Weights of a small GPT-style language model, trained from scratch on English Wikipedia: biases.
Each number is 128 + 24 x the weight over the matrix's rms, rounded and kept within 0 to 255. Layers, rows and columns count from 0. Numbers have three digits each.

# k: layer 3 attention key, 320x320, rms 0.0823, rows 261-319, columns 160-239
# q: layer 3 attention query, 320x320, rms 0.0821, rows 262-319, columns 160-239
# v: layer 3 attention value, 320x320, rms 0.0919, rows 256-278, columns 160-239
# o: layer 3 attention output (transposed), 320x320, rms 0.132, rows 256-278, columns 160-239
k261:147162119123088106135154127166125160164156146102120137107131115160155138133168130126141145128106155133127105125123082151162168100134132108118162136110141133123124132138127125122146142154104150095141134094110160124105100050118117146166173136
q262:130132158145142174140119131143153127151100142142105099116123170145150143101100136121114151138126140127134130138118147119113146127124151109121114162124098120136108174143145095153140131164140135118116096111112125165105138163145128126160135142
k262:153119134093169120110155106115104130126101155134113154143113131139125172133154126114122106160115123113126120119111122127141112131112138151140158128106133100153142129134107126156167130149098122112176133131113139112122165146162165099135102134
q263:121146124120193151140140105134125156098114180144163114120119140129136149084147138113124131125140137150140121108102105108100138163151135127085168115114116126155118154129138110155133108075138078129159129156113105161111101148131172153156144160
k263:137102155132076144152117109099165129102118097123119116141104100080098128138153110105093166145092111111163140144104075122101129124116096127142125129106145105121127146068149145112107114110097134172130152146158123122139168112115100082120091108
q264:128154115141140149115131135114106129113119135131100121120154150130110130127153122158115125142102116134122118109139119113112098110102117121135113101143139114110167106111099121116094126169122114098154115124143144138171115103112070147121135117
k264:116143140104101109098092112129098127114147123133103118131111115137137110109092113158146106101135136137107165121121120147163132153156120133157105156132131163108143108122116138116152109124136117115111129123122151119095154129160143141148122154
q265:163118109153180109151136113124140096083140175165144113154139113153132127156150125141125121148123129139132161141090162120158097093128146126149131121119114140161154140153126094151128160070144163122152154103135168148153108125162123109132144090
k265:125107155095087144154142155128091108141107094104103145134136087137146100103098133159099115089163124130146147107132139089143099097127141155120099117123145113128152126150131097127140126135107106093158125105133095124135155116132109136129119106
q266:158106105105139125100143139134149133157140145154095121151138124121127118150140145140115141133141124131165147101113119098153133154143108142151184160146107089131110126139133131116100132103140124142140145121119113146111094149139155144108157116
k266:174116113146144147136159119123135146142140114112138164101124128099101153124122121127105146143103115098146118138127145152142117106126140139105135117131118154133071107154147148142141109093168142131180089140126124118136142119161134137149110165
q267:131109101096115137144116135151127117112132106158105148090131114133109118118062116109136135136129080111171119124123128178107141129131104157121123153099101129110153136106135128187117109138055107165122140061094148100135094124153140151095093117
k267:138185140136151132138150159112138123114138144125107090118111114106114104121108125114179146142117166121134109094127136152100103131147083079170123126137156136127134117145107130122130154181083106102117094128130106138112136107142133102108114141
q268:147136132093116131148115144157143093136091108118114123093147151104175121149117178143119117175157145121138099109157088134125135086118129085106119139157100104140121131164077125129110107116112091120138115145101098127143136122167099130105111136
k268:119180114133127092154148091144186118142093135144129129149126100133110131152138127145148120132148106157123136154091126153103137132119120142123163121110169151121174112141124100149157124122128143147093121133123132097179124147068143124159081178
q269:140134164126117134131164118120130093152099148105106146137152148122111127148164119133129149129152136118100086090123093179125137122149127152124132094156108098134120161120123134134144119082106122177151116136139131115138131112119135101147149120
k269:130148132183109099178116149147139108101166111143167131167110115140132133137106112130156127141138133175134140158124082129135167147115121106152124139130151130137134112087076137148133117127113120144109167140119137117150139133113138120124099166
q270:102132150108104129115114122140153126124134118140131110115152112136148124113112150116131126139141117138101100118095121097108149149131150128140118142142132151099136092137138132140099133115138091086100137141124133168113126099120124077110124124
k270:141139140121090145132141106121134130137142101118118124139129145129110158095127105125094114126108136151159143131161142117133135142157106120095142108127134093156124115120088119109113113114125125098133133130132124094122098158124099149138134162
q271:131110137115143128139136109106131115146105146106124114133101150104150116126098125129131096128123130098142144120155128094112143129133137142124137132163122111147180131151136113121140142148179130169137105134134132142117105130128115153117150114
k271:147134133137124132089119137097130107142146109109124146140133131145126120110149135130134148125128111152116144092128137119093117125113133136140144124120126157132093134115098118119125134143097126125132141117155158117112139145142143097120105099
q272:129122089149148105122141157149111133103096112134121116125119113141117113133126134152108116110106142126132141086105156143123133110135164124135111135129123132139106133137111129123154142118152113138139129134128146135121116110101125155122139113
k272:115082159093106153131126107105130110141096126142135153135118140127137109120153123097111134133151125120151083141110127109125152106138140167087129095163114125144104141152115132150120115151151143123116133106142142152118145133140129111132132084
q273:114144152144088123140112152133136134116164130111117121132103121158107148144103105138150117118127136131141163145134135134131128128133150112138107115129152137124096153107124088147112097120107123108116133148125166142131119140104137131102109123
k273:158136120096145151097126148125142165165120104118133164159122134123161132159160131138127110145129149102147115115126127125141160113098142139128173116138142159123142107129157154103116121139118145115099100124136091106122110115134084121127155157
q274:155121125119112145132142129143132121160169109149103133128158127153129136112128125123090082119068160123078131144131122136164095125099092101176151146160103171110139100118094103100120149113157142121101108106119161127117086144133126075143139129
k274:132104152123123108106156109095072116107146135134133135126113129102150108163124121146099139120132102125118110124119145145139114110151127178127098147143117112150130115156136111105108116119116146110157101087135138162097160116148091117120120103
q275:142091133104150156136127159116132092113112122141120148133159091120118119120130158167140139118118153095151144116126136160124112115125128090157123134106131138132075144100126080110131128136103142137115112105104116086120154113140109128103144128
k275:119098123154122146159100106121084136146084143132129133108110130144130138104156132131149121115118101097121144097111138125137145151128123138124133121144110114120121099164130110148097143099158120145120150143144096159136181128153093103116121101
q276:138133124156091110135129129107137115105105085123146125140184121142166122140150117175195130166145123133101116075129128184107112137154117117135087115118103139085126158145145137116111119128119167142111121110121139108140132119103131144097127116
k276:121146094117121109121074113115116125137147168121121130149138110139136129095115119130073108144159125144159112162143130098096124117132137137135117146126154127144143120109092158119137139134126156130101112116134120146102098150111127110123130086
q277:141128100167136138128140102128154173125136151155126122139157118114137131129102159177158110091182130163100099113112133139148112122112112078096140110126132147127124101126157119128113119132144147103078094138098103111116139173140130116146119130
k277:116120172134131152155134092133102130112122159161116094121128069140136110144136125103103115111097123129164136122091121160105091141126102158125109179115171089120112143153117144087131113131139102159171126119112150138141142146141115088139116098
q278:157117144095116117134118114129124152093117136110158118113134107134123110161144143090139136165144106128094137145128095105135145103132126075122145100099102157151137108104111093133138107100151077117135148134119103129126139114116082132109131110
k278:147131152121109093132137104149168119123086106134125131127124111139162122098133096170105123103127139079149157115129152118120075163141162122143138133123138106079170156113122112148133159105150175140126125103125151111103116138128118118138143126
q279:082128139120170172131197145117165127134128140094132157122146184113143113148139131148151174115112124134116140129129142126138078136131138113125138168118157112148124119162162149131113143109120119171139071123126054105107091133133125142146119096
k279:134191087108137124133128145146163128087160123165134122119122097155109110152091124135128142150157158097133117110130123168109141146105111142127141112129134137133134124133126115115174097128104137106135159117091177176173175148171128109134146096
q280:170157148121126149142089129110117135101158136149145181141129145117139122138163101114095101137118141097115155091129174133161116093116140090133130107139129137156128133104129099074120157148137121148174125082130157122167139139143102131091156124
k280:152087098132131066131109120136122111139119127126119098091129164133154083118118156149149139088122096134101105144120111097123125135113144141103153136079105113110112116140110143162139126136144130119122083122121100142092134107107136120108104130
q281:136148094140105116128126133150179139135144122164137131173122129120126113119151135103122141181147142098130130075136134120123131117156101112151115132098138140093115159107147113168120096117085100125144160099144145127067162139128143120127122118
k281:153119154135111159137113150094133135123129107124154187136115140105128163140156123119121121134127139128121093134125079143156125145118108120113121129108135107118126114120124173093136128134079127179138129138122110122177114128131112169134124128
q282:145178115136074117121115149144117129130166180143110115103109124109071144119126142123145136142145091117146141124123162115156133100103123091136149112123117152099125120141116141118140107116124152124166128143106121120118118138107111140167111175
k282:113158132120142149130133127148132132133101108087142161136134123117132128141098108166125132123101157104101121109121130153104105119140114151109103158140105153108152124120142126157138149106100148144129120154103122147145139130115131124128125138
q283:139136081146122083142147124107108136073110102151150139171160107121111104094161091138121140129108127104105113105151131135147122128150148085142110136139152176109112145088102107090128149122112149119111150108150113104127148096110141150102145126
k283:131126111135097139097111100134116100140146131162137115092116132130179137121109165143140116107136121131177127139142130083103114112143114157121136131141112091150138111109115164149092110130138126111100125165113119152109124117130060102134155100
q284:099151154132146158112118131108123141150142101140113113080149106150124127109136124099210135086106098132116124142097143159085141169128107117118115163143131133110111122142174139161135094115150120133145132134147145075116139115121124084120120119
k284:116134116155124136105135113138100128143123189117120098141124097096146142129117135158134098145118143099160110165120133101136093146103139172137106122133095087128125155112095156102118127145124115119118126148115134137123136122142153133097133157
q285:155146135158117160114114126133127112161090121143099118105128111129144146121137100131131131124160134104076134119091117105143139145165127102121166167104126124071139111134155107170131122106074153111080129129134176165114140120135163103131128121
k285:152122133152088136130164143125123145137129145109178119104129114115088152130120124158125117125105090151095124126131115132131152144118130152114120122115145106149161145120132127111153140114140107108144117137132093108158147134123115145110126149
q286:112137155109138091106138139128149111154104131126150100138131168168150094120145128104138153126139114121125133162131104120098119114105142089143120119136122142135126111099121148165096118101129134125114116123098109105109088099110104150142134104
k286:103119094127115125095123109127122126093115181112134153124087094123112124100122167137103151158111107152141148094167143129130137140140145110128165125130130112118125133135124106139130154152094135097156125156139141115145127118144126114122138130
q287:144162151093140102124158132089119157101156115136102120121127138172074080115151120127101139128144134100111127147097139137123120112117134116139125104114174156170124110144149118073147115135128132105115128121104143140129113109144128086106089132
k287:113131148149115155124160137151117121159119116099166137114136134098182141118122102128133104123117080136136111116166122111145151147168116140115159126138100148098125138108140135138134099154162105130133141119112140144129153123153146135116143098
q288:141118088122108134139166140139112130177100135142135139110130120087130131139133149089115113122159106167135139155099102118127120138136101124138130144081135141077143157122107134134120112122123144120123136145103125099105135149114167116145098171
k288:104115176118116136203113117112152178102140133099147128113165124132094153152142114161157166111140127109112098134111058112136118136146133098137136131109154127115121127125155162135133131137100114142159156133110089144158137110118143128099091134
q289:138115124157137124122150108110097124107105134150124136154106126145116109153123116144135174109159140089095194145115121137144119135148135088083109136139114153141123122132127126155138135115086152117110177152106129131138102125107135149141115141
k289:107109144097166122137143161127143120078084097152153113137174132144118153066114104100136116101124086112132137102113123118112151131109116145171129117120118101157165112103160132096127136128145127150123101098131100124144163126166127121118132100
q290:128142117109089167139127150112080153074187123145124119104132129064146138149110122160074086139123139098134125117117109133130129119113139138097118151107158120123122148129159134129110137121152136139082148147123138159123153120133137106171166146
k290:122136113111118159140113117141142141163106148091096147129133133159117145132140110135117092130127119149129066132109141118149133113144085119166136164118170163117103099141131172117151091163091132104138137109110072087138128122108107109124129132
q291:091120127142144108143087151154129146128126103093129111121146136108142127143135144135147117156155140132151094125131090148149095156131118125110093135097122170123143133181139131136109147126085109151151131140105101164115155112120136122119103138
k291:156149136122123137166120145108124132115108154162156147152172149149110127111125112143145158138122115167139105128110112096125166117110113092138134169100168143095161141120119122130118121122130114133124136133135101129164103131109178137145104155
q292:141076134160155102139127109128138117140115131109134167112130134103132135140120118107121126125135137131159149127106164101135133144132106145116137115125147089148131127135104142148131107133118153126118126137106150124098088132094115159144121127
k292:144131145149132139129133132115122161132153159147165055160129123149143132115108143112085173107106160131140111083112138116115121104155152122127147150139106107114112146131128134126141111098149107144123108115164110103135128129164113126113134120
q293:118098195147095051121168127128143113114161145130122127136143119127114127126089116103134125118113131103123099133125130124144098135139112100128109142121102126136174136150115141151113138126108117138159170113131109120119174095152115136150122154
k293:126136104111127120115108131132138135135098123122133155121129112175125101106129103154152139154137103116155122143154153181123142136127127131155130129162155121106126154089111122158115153110161146168122115148117152094130116137139115127151133148
q294:177093123124106148131105101106125133093103123159116170132099126122133142091130100092117073104153141145115133114105106154115112184126140118127122125123172150108122097175105119122111162156184107111118092136118149152103105108145153084146148083
k294:149101135148161136134184128128108123105135118087113113081155161159101127121131147159108150113117132079130112147112163142175146123182124143134135157117134119141098132156139149112129114104154126096122192160145137091097151133143111150107129154
q295:131152113144131119119117120111124140113078137104092119138122171114123114158146134124091137143121167142098122123147125130102122121126105155133131149112106117115122125107147134146122103121104104099140119119123163130149133145144104124139145112
k295:139144121125130143105118133145175152122134146123129136157125117124130145137123099164114132152156134141115129065136127161143118119122129126116126132136130098112147107088135128171130086171111087170119095109137118115105174130112128127137115131
q296:144099126148149118129142148149161142104109155129158130111108123129146142137102160122139121165141085153114148098140114102149133157100124155135123181107100106138157120097120145142100104116163136102120140116174124125111127123090125124145104147
k296:135113125121133124106102111107133120142154109150099094185136115144141107119162161103126101112119155116130112148112137149093117123123116128142096089177105108130163137141147101113105146129099119164130126151117119120127140153137135117135112130
q297:136127150120107124142140128135125116132122153082120140112117163107136134138136154124123164145124110132144086149157114119123119136108131109130144152128105108118124072160083144141167155129149126156129109113137154145145139114096105116100092108
k297:128097104124139124109096108119106124138112107136109094105109125126119113132110103130188107151141147121125169110120153127129114123128149133152107097124099130123094133144122099152154127133136133131154100154156136092131114141135129154151124103
q298:147158146107131163082164132092126129164146160137136123155122145118143140116165104115132087125088121125135116136142152109090161111140135159123158124123102135122092141141147094146110122137135156155143157153124141153111125156137120122129129149
k298:136119093179114173116128107080119120096149108130112155103121108110086150134126122130112134128134160112107123136096135144152086130139143103128105114131123132122140098117105143120116119107141094122148138149142126130145124115122098125107141151
q299:128091124095151131128120172147145157112153144133133079125154127093175115099125137096128116110118112116126120127113138116150132126123147123129147102145105128096113115126136142110142094144127143086114117118137096154131147150110165116137151117
k299:118127152120135135125134091096128111113100108124119140135153107108112142127141134110090116163115165172116132122122156136124130143081116115087144109138123109127129142134172124155107137089128125166143113130151105130122174122154136125143099130
q300:121131172144115178133154107103124123150156141139132104104117133133104145152139107130121140151097142093100113174103113107131131134118128136156153121128137122127125115122161132101141106119160134129152116069097159188179116147151123128096130128
k300:142157094144101092110117153151118058076143140139124105096136096145117145137150116143158149118142125160145133116112127175127112100142120149152107120162109142100177095141099138127104124130120127144140120139165128104083139133127136132164113137
q301:132154139117125098156155100128103127113162086140178138112118133076104129115118129154114111121108147125129144117152108128153134102119117104125105141139127110139130118120124177143134138097141145141133160150142115148122102101176134105142118107
k301:134140147130143133157139136119135115098136125121125151143140095183108101125129120144151105116118120145143150119108136106109142129172100138140111141149133148086114129123113117114126139143120131160118124127153103112139138107150172108117123125
q302:139130109132108104108146144144130155162127089125136130127123123157206150129121140119117135105127144140102120139149108138136152158117107120116069148128142137129185125116133145135137115154165165134129126153105147119156135104147144132111132177
k302:149120143144132157151117135115163105106125177120144106102135104076070130157155110128098158106153130105139102166092127087173082113144132143137156139121108109109138136134151110182164123099139134117163152113102113116142140118117135136135080125
q303:140184151179115090142144116164151155141124133127159156122108138144115107146149132108148175173130150120095118152182085147140146122103128150112132131149157115135115153150105129137130137121124144150154160136142099116079115120123120142147095209
k303:146090093115119148194121172158145133110163107117137110147112132146097143126149102147167124115165109136157121109131140115135133125114151120141119138107108170104183111124104158159140153106089128107120127104125137140154151093130147129129137114
q304:128131162122113146081140112140118119125122123094141123110069109147145133150098145125114130178113153167130129105124077139148143127120100129136168112095123126115082127107128092110112138114115101128135138158154111123148135127156100130104111098
k304:123152079143154120118127121124133130132124121138112102111147159139106102109148145126175123134099112101129144161129109120134159135132135124096140127100134156128108122149158138149126142161155149098146139109131156133130116149107181129143099132
q305:111120115143138133186151133099132096153146147156157113119146135117158145165126126096104135099154111137127121153119118124130133147126133102082127148128149125147117171121150090097123143127076137120105120145148135132127149126101105112153128136
k305:151138147126135150152098152130137171119084122112129159139127157123103153113140148156134118136102136127097128155123089109145142119118130116137130123117176121167158108139159145102152140139133119117164153112092134194148130165154141145138126092
q306:119095147123161137170131132158146092111135162105127111112122144132128123107106099124119156147137123155140125145115136130106123126144154136088112120124147135145150120078118102125107115098100134141152117123150121083122097122151119129128125131
k306:104158131103104139142131119108140153109130100148150141110139116139118130146148131145140126102151124150118125098136105138140142143108108092152134152152135150109136127131152122137141141160148137155102182117113100147139178116156123117157071116
q307:165147132097107123141136089136120123122162125151114096150135104125091119140150163158111113122167093142146101168110151127144139101112157154126122125117126098165152132099124112108157159074148122119104104106143143113127152133119113151098154098
k307:116118140130110093121111151166140103102144145129128148113162137147143161101128086118138138165131135110131167108099122104126125127135131102130137136123128145106125141135095128143118142137118147146145188121127145131138077118109099130122144145
q308:119103136119144114146129105096167154146177155138134104108153128124151121097108147194127161106121093155114135130110143122115143128141170167123119178119156138168139108144110112138113125127128164126111137156095106149158088124145118141149119120
k308:117154146132067160111141171097125157093170120138108150108157094134117139124135099133190109060104139079124139115121124141159140122116115114112125113153165151133130117117095119102105152111144126102150126125128110162139166123119143084128115117
q309:130124113154116166123126120100078158151144127099141079116133166106139097159159125131110118112083116151103104131125108149113121100148127141124138169083146155168123127124116151096125136126145112125096139139111132143134129109137119124142112142
k309:096138137155105154151092151135151120131132112126110131108167144168156185108117133108137132132137136151160121121124117128143142163114105109141146117129131113116150153147126170138144123120105124118140126142115111133118127154117128098126134161
q310:134153128131121129147159137127109112128114101131124174095063145130147120108089121129124136142123142120161116103118084152126129154136115111159130140132108128110121155122100124130115092107127090115099101153099103109166076118117145152133156150
k310:122141139136095158153121136125140124117172149102116124160130109121083154136156099132121098143121113133135111135130153128126157146126117097091115129129147148136133127134122104134133152123145095145127136129134159137133156140136134135127118118
q311:123119103131135138135188104108168116115078157055138127112146114152133126124126108078127147173129112097136125156117125155095129120130116117101103169121093112105159142133137114151142098127117130154100161171117142116123108118138177099084116126
k311:127136098130141125161104123132093098129115133149120102160089139107116174113123132126178153101148160121133098078127088147080144174103127145172161126137158107162114107091111128137143156123081103136134090137113166152129133169124159153143121136
q312:138094123099147160133143111136144135162127124131104133125112144098129132112102142110140130134128148181112139128143139136121122135104124167084152117077109107122143104132156125089134138123126154107157160134114142168107133147123129091135103123
k312:115120158135092094162082150075148102134133142167137127113130098145110108132151116134100136182137131092137142141131144100106156114107142086123122141115118110101146104116147136143122126098116133137136121114121134121136140122118144122132103154
q313:077127140119154139132128133105097127107174108132138109103134153135118121167120114117139142115130094117114141128140149102123138130103115132111146134121135138131139122143113147138132128111131157122110103084102167154125131136130116146117158109
k313:125135148120132083094112116152112129096107116157118147138141132168137101126144141156154129115116146122098140129152147165138121151123130157161120112128160138126139104125120112089116109152117105104127115115144127125141124143091141124129105097
q314:132125128129146128141126135123119127093160123166109104141161087145126124112172081159132100098119117114113101135131129110163136127153130080177160152158149151150114161131127126101116127148126149101138106098136104112139120113124160136109124132
k314:162101129118104118117142126113089100152083126138145132137108153084142130138110131154147128105120137137184127136127148124133106138153136133127119125146094101142129097129124145129110138139189130120110133133157132144133120109127094111090173093
q315:143170147122156131114129140141139133127094115127102154129122161123123109177137121100127117139125131164090141126141130116142116120134072113126127121132126140203128099112150101113104158107167153121103106134160144139166126123123138120158164117
k315:133117119137141128124130136117148148135144145147126105126117169118133122100106151142100172125115114123130127084132163139164156130113142068131116125139118118098118117127119108120147114132119138133149123135107114139135072125133136109111153173
q316:135151138151072090122111113111108113117122110118134166123121123097121130127138115130105130128138154128093156130117124092106117162122134128173148111154116124135131156155098117159094133152158141122102132117141136100161120127138126119127133112
k316:123108109117133129151128088136147147140131121146117109119141130124104110125153116140134135096102097156129125140165118135169095108131132108140101175120131127147183106116108141122148153129116125132111147142134116151136146156103123127141148167
q317:115098142140162125166122174159138095096111129098168118152104118146168139150156100128144138135133138162145126144118107149112102116122126151091108141151100113122100152169124171134110141092134143122119108134114113139108163122166121103129132138
k317:132104114128133141130098136129129131127118170146083121132139148116088142162103150102126135095120128130142160134149087145100126152111127095132104103088150112119109143132151124123163117175173103135134157201123110110127119133081122156116131151
q318:127081124149157116120152139124112147088133145138132157115136126124142133090108125122119118095081126121129115139137139106121114130088116144091126150116134128111114090184116149088129130156134120093149126145118172110088132139132128139135163104
k318:119114095118114124111112128092079129150115113128086134144164089121132101148124123128094112123126146112168113131091139096129134139155146123124099113149091117129085132125140111137110123132124117118119125134125110149096146126091124154115147116
q319:133122160139138141146144107125128112139152181124135131110114119140113125133137131162150112107120112159094128101107112133138143129109133104098141146120130143131098122114109114143136149105166107117117112119113177157124156111120106094122150148
k319:130127095135113143125140120133127174104115136130125145132134125123171160166141117182120130107135121128146144131130166165092120122093114107135136164104132125147156172119111136104132127178098145130126151137105124137126129168142145118141149124
v256:074122165156148099148108117115140126127098124123130144141112102165082097109147140126154086163163133138114106131139121099133168129114146140115148090144123127114158112120143150142121136123112118087161082080099078120145112154096096146131157163
o256:137111109116143136126155153150133123124103136093101144133152131136149123156145141133119128170092119135113142088121145139137125122148096122120136078146127161183101128136122100130125137146110125117070122143132147108141094109140151153120135106
v257:113133137167109126113126150118107119125105113148150084126127132122068114149114129103125104108136103167112096165138130111115156130150171121151139125139142141118107094087137072103116123110148133122167118137098141102080124107147130172132109177
o257:101133121140163156105158119082149156115133116135110135128086095110118150150141125147129175109123132096117160140130120109137108150095107123140175122121120148114122107155163172157146104123122123130121115088129156175129179104102142127136101102
v258:119143104098114130156122129127145138113139130129176143129138143150116131117118118151122144096091137188107154143161167144155135155082126121119119132148141129084143157128133151118148127138110128142144133164169110134103139112090140111130135137
o258:134129164139156117134109133133121108117126113133119134111078108106142120110109134097128109108125146068111130129157146145130139099165142143145129185148132121146138103111141139144124116114117114126116154111133078099127163108130133130111124171
v259:137143125113125135093127109135136136121129161177119166126130126121151138119123135129130122151158120100119122087123102136148135096122165143163153137088173072166181097104094139163131102111141100099133141139123144135097162137156160125129127079
o259:113119178155120128167101158174123138109109127100130097086164118107122116133141158133120140121130108144072180100116152194137162141150159119118070139133130143130132126103121149095136110118106154125129164176121078129147141086096101098167111129
v260:127129149076130114098150148155133161155092103168146141118115119129113138114128126135142087134106178124190127100074124142101120116135144184115140095159133090107127125139124145124115087134112098112116087116101100107124087094102124129165126128
o260:145130148143132173170184121059131090101174175110152157115117130157107143126133121121134167131115153107067128113143140160139132123111150074141130147134151150134133104109109113077137133095136170105139127122088122139169122150141098087144141104
v261:130152127141111127138134107126119099108143125128186135122109091119098156119092114126177120144116141128122121160094133107120137146125104120132136140114129123142129130137122139116114084123109160109128081133102116152139105131105110111119135102
o261:141099139113183112122112124082100109120121108125112133143105148101132110113177152143091102105156113124131099128141127104097123114173101134128116108120139121150085144161118137118107127126125128118140169187175099118088138138104156160128096179
v262:129107164121099153144103109109166117138150102119126117124097108141148131145107129153132143103109156123139127090143129139138106141120121104102140098125102141096110104139139110109128135180095155123133112132117132142123128123111096109153145111
o262:163146119097122131121098120104080104128157126162117095159114146129133137122111102109102114107160109116126154125123121132149091115169153132104145084165118140158117149120132071122111113149146127133107111126120119134104169117174106117145137130
v263:113128135096138153141127107115107131142158147119150127136124111130125124119142111119116096134125156133141138130119142116101138105156137133120149114160119130096129152163112095132115129103153170162162104134110126126127123115137135119156147129
o263:121110132122132136158103117112114098140166149136134115124167136100145137107146139134139124111152124102135144133108126134157118126058117096124078154169115158116139103127119116132140125153142139138105136147102117146143106128082108163104137128
v264:132115149133104163166179114081116114122146088145143112112147145133092142062132152180116150125133131132126147150146162091162148149130128097116110151135132131140137129110110103152125152118118117126168158100138091141157105135129144115132115150
o264:131121166122112116109121143134130156116154102100091121165144109137158145141178103135129131095067110124151118122096114163135098084135156144106128088175156102128077126118128146103147113173168132156115100174121105081141114139140108152100150136
v265:154096141143093134149129146134169148150089138151128150075140079147095100137150096165165139124118125126085172097123117107136147106138145164169139150102123132136110150137178100079148114102108149129125138084108100136134109121160102151135112114
o265:110120115150131103122117126135132113130124144138090100152112125126139067059143106126157108080122129129135102174110140116103151175148109141149143114129137105113158112132109116144144095140136142140123110146149153117097075126119152143091106106
v266:122143160120094130124118112108124080119150097085143152118126103131086149117093107146117143155150162134109129108148114087158107140121100117140127152083088127159178101125127125125116108109114131132145146095125156159155152108113091128115129136
o266:109129094174112108109128110139107164120114108135128137103100121132120146109075143129143095128150132092128160125146117187147099142117155159117147114112169093171103135130131119145146120125142177135131143133099089142088061136153111093172146100
v267:137147135106134129117109133104139121164161142143131117092127138141159140146122142178135119110171115125131138115136123110135156153110131150102119141096151118133147125119159142114118111094116147116120171136107119127142104138125135123154132158
o267:115129140095116121133126130105119118132113130094116125151112139144080111120113120100141143179094149110111141140171142143132136115105105135117126148091118125078132148118124158115159127128123109168159153089108097135083143123106120122104071169
v268:111111130137134099147142135129137133142114133130133148129148142144095157102113139148119095121126118082139149104150146097111100111161138090134110082136098126140118112124124075091116125130140107128116115112152131120142142151140112102100114126
o268:130155131138094153099084113126119131115126108135121152144117100116141109151146101135142093131112113158145133099126164142140127121111131139091126117148173140111085154155105167116101090157118148134123126104149155168131133111090152093156140081
v269:103128190112091137156112108147157136154122163127126108090088125096117111124131106096147133147079139080093147096162123168141127100153130116097136073153098138174119139151150138132138125125114149138094150118088130121109106095134090104133120114
o269:138062159096131152130145122095125107141086152150152150181148131116138126116147119150135072115104146147125091155165153092093087129117118121116091173122112129130168116137140090091121142143153168130131116122146111119155125119135132108086174087
v270:138117117128098116127101147108171142141170109069141153136112129164152101150136130108166090141147108132145165073147167124155113150134136142147121114162120116127155137159121098139131126162131159116125100128121103113163145111119119142163130092
o270:112138143113158053132157138130124130138138094087137099149109129138121104147130134126112140154121108103128148134149125137120088156140169137147138111127131155135138159128122151135117144109117119091136124091106098126119112112106119147132106150
v271:106124135133147123141110157114108134095128141101143129159138149132129108154153127150102116155151140124109119135128096129122118144123118130135166139138147144119156120144156110095122112115145133106154101067135155155146143105137139144133099140
o271:145137120097180133108177121130085131160128135143113103131121131091141100113101150118124114094127109091190144117106101142097155140143130128146149100132099142132123119118113098138114120143114093118109110126149167141123105109139115130148138060
v272:154133106111120133121152122105126136141135115102117162146103168147147180116154141139159120133127103132116129141165127122095161118087131154119129136109117124127130160180128154119124135132140140171125128147124129148100114119144171162145130117
o272:149161151135140097133128102144129113143106110161169128146171112094113055147134126153089150175131123126146133129121132121128106101144144166138125165140145157154126107064146139138103103091117147131147174102110142095143131142149154135105092130
v273:125110089171075156149094152098179105136132104090130178097172124116130156108160119108148117126131114087116124136113111124141125092124160150140165110138148111113114154140111123109159138124119127144143105128146113142169119130137135090119159072
o273:115148170122133138076128146161090130145164080128116148138116116096120089117131114144168131104123136145130138147123165134070105174129097131151133139169143147133109138139140142139095158154119069118127074136161154127117102153152142132127136155
v274:132131148158081116132112126124109159159121167153122145125111147122143144129118117143129123118132145114124106109147118159119130108147173122101122100148136118138101124145109107155141133140112123135144133110186132119132130127138155130160121138
o274:132135106106165132118154124096129139085118138178122117133135113138099128108139141104139100122104155128116129187148119120171113139091110065154092154157129130107134124124167150116103097123101116136134130112138110137141143123149129104096153111
v275:110142138123134123113099127114190165170161127165105131116102132130119112117101161114158135118130112139129136118189140208151140112159132152150106131108110109119129109112161115164133132113143125116101151125120155072125124125096136133122140142
o275:075111112104168127144149164140129128159154104112151096102146116102125129163097135129085179107106145156133148139130159112146186098156123117110164160106159101168146129079129103130168152149115143091099171066136132154133110133107113112124124131
v276:124105153127109139128146103125080152120144128123081131192092123151113156127108146142136136130104116126123089152150159098119148167111130109109145164099145140154147181047147117119125100107124127153171117147133102136100107144117151122131120142
o276:160165100124087096111123116091147122170131131159136184098145093141118140096128129145141124150133157134133114135081094111115108110151136149093121131112085121136133140096122125149104116077140144090091147121100129167130128127115117159089146163
v277:115156176130064082138141117168135145120103143138128148141096127154097098149112110110117117120164147120127149153097124100122159136158140142127133112092120104118153100134142113089135155113112152170157143069129169108123119135115092135089141135
o277:117140143173126145130131136100135136135138117152154165122130121140158118144126148120130116126122123116159157156136131130118140152148162112117149137101200120162112125118109123140147118131170131095100086145117106125143160145134126131118159078
v278:137125146139124136145149117134113121100132120136133137114145143124121193092127145095138111158088146122168142168139113121125131154121140146173124119116165132123125114120131136131131156131116106147119124170095095179130150101120083143107137118
o278:121136145115095105106145114129133129135154097101129160146099102118120132131131125154133104158114167112123118121186111161095123140120121135136100086143107100142070132143150101108123114156119118119133146104132142076145123154135117121121145119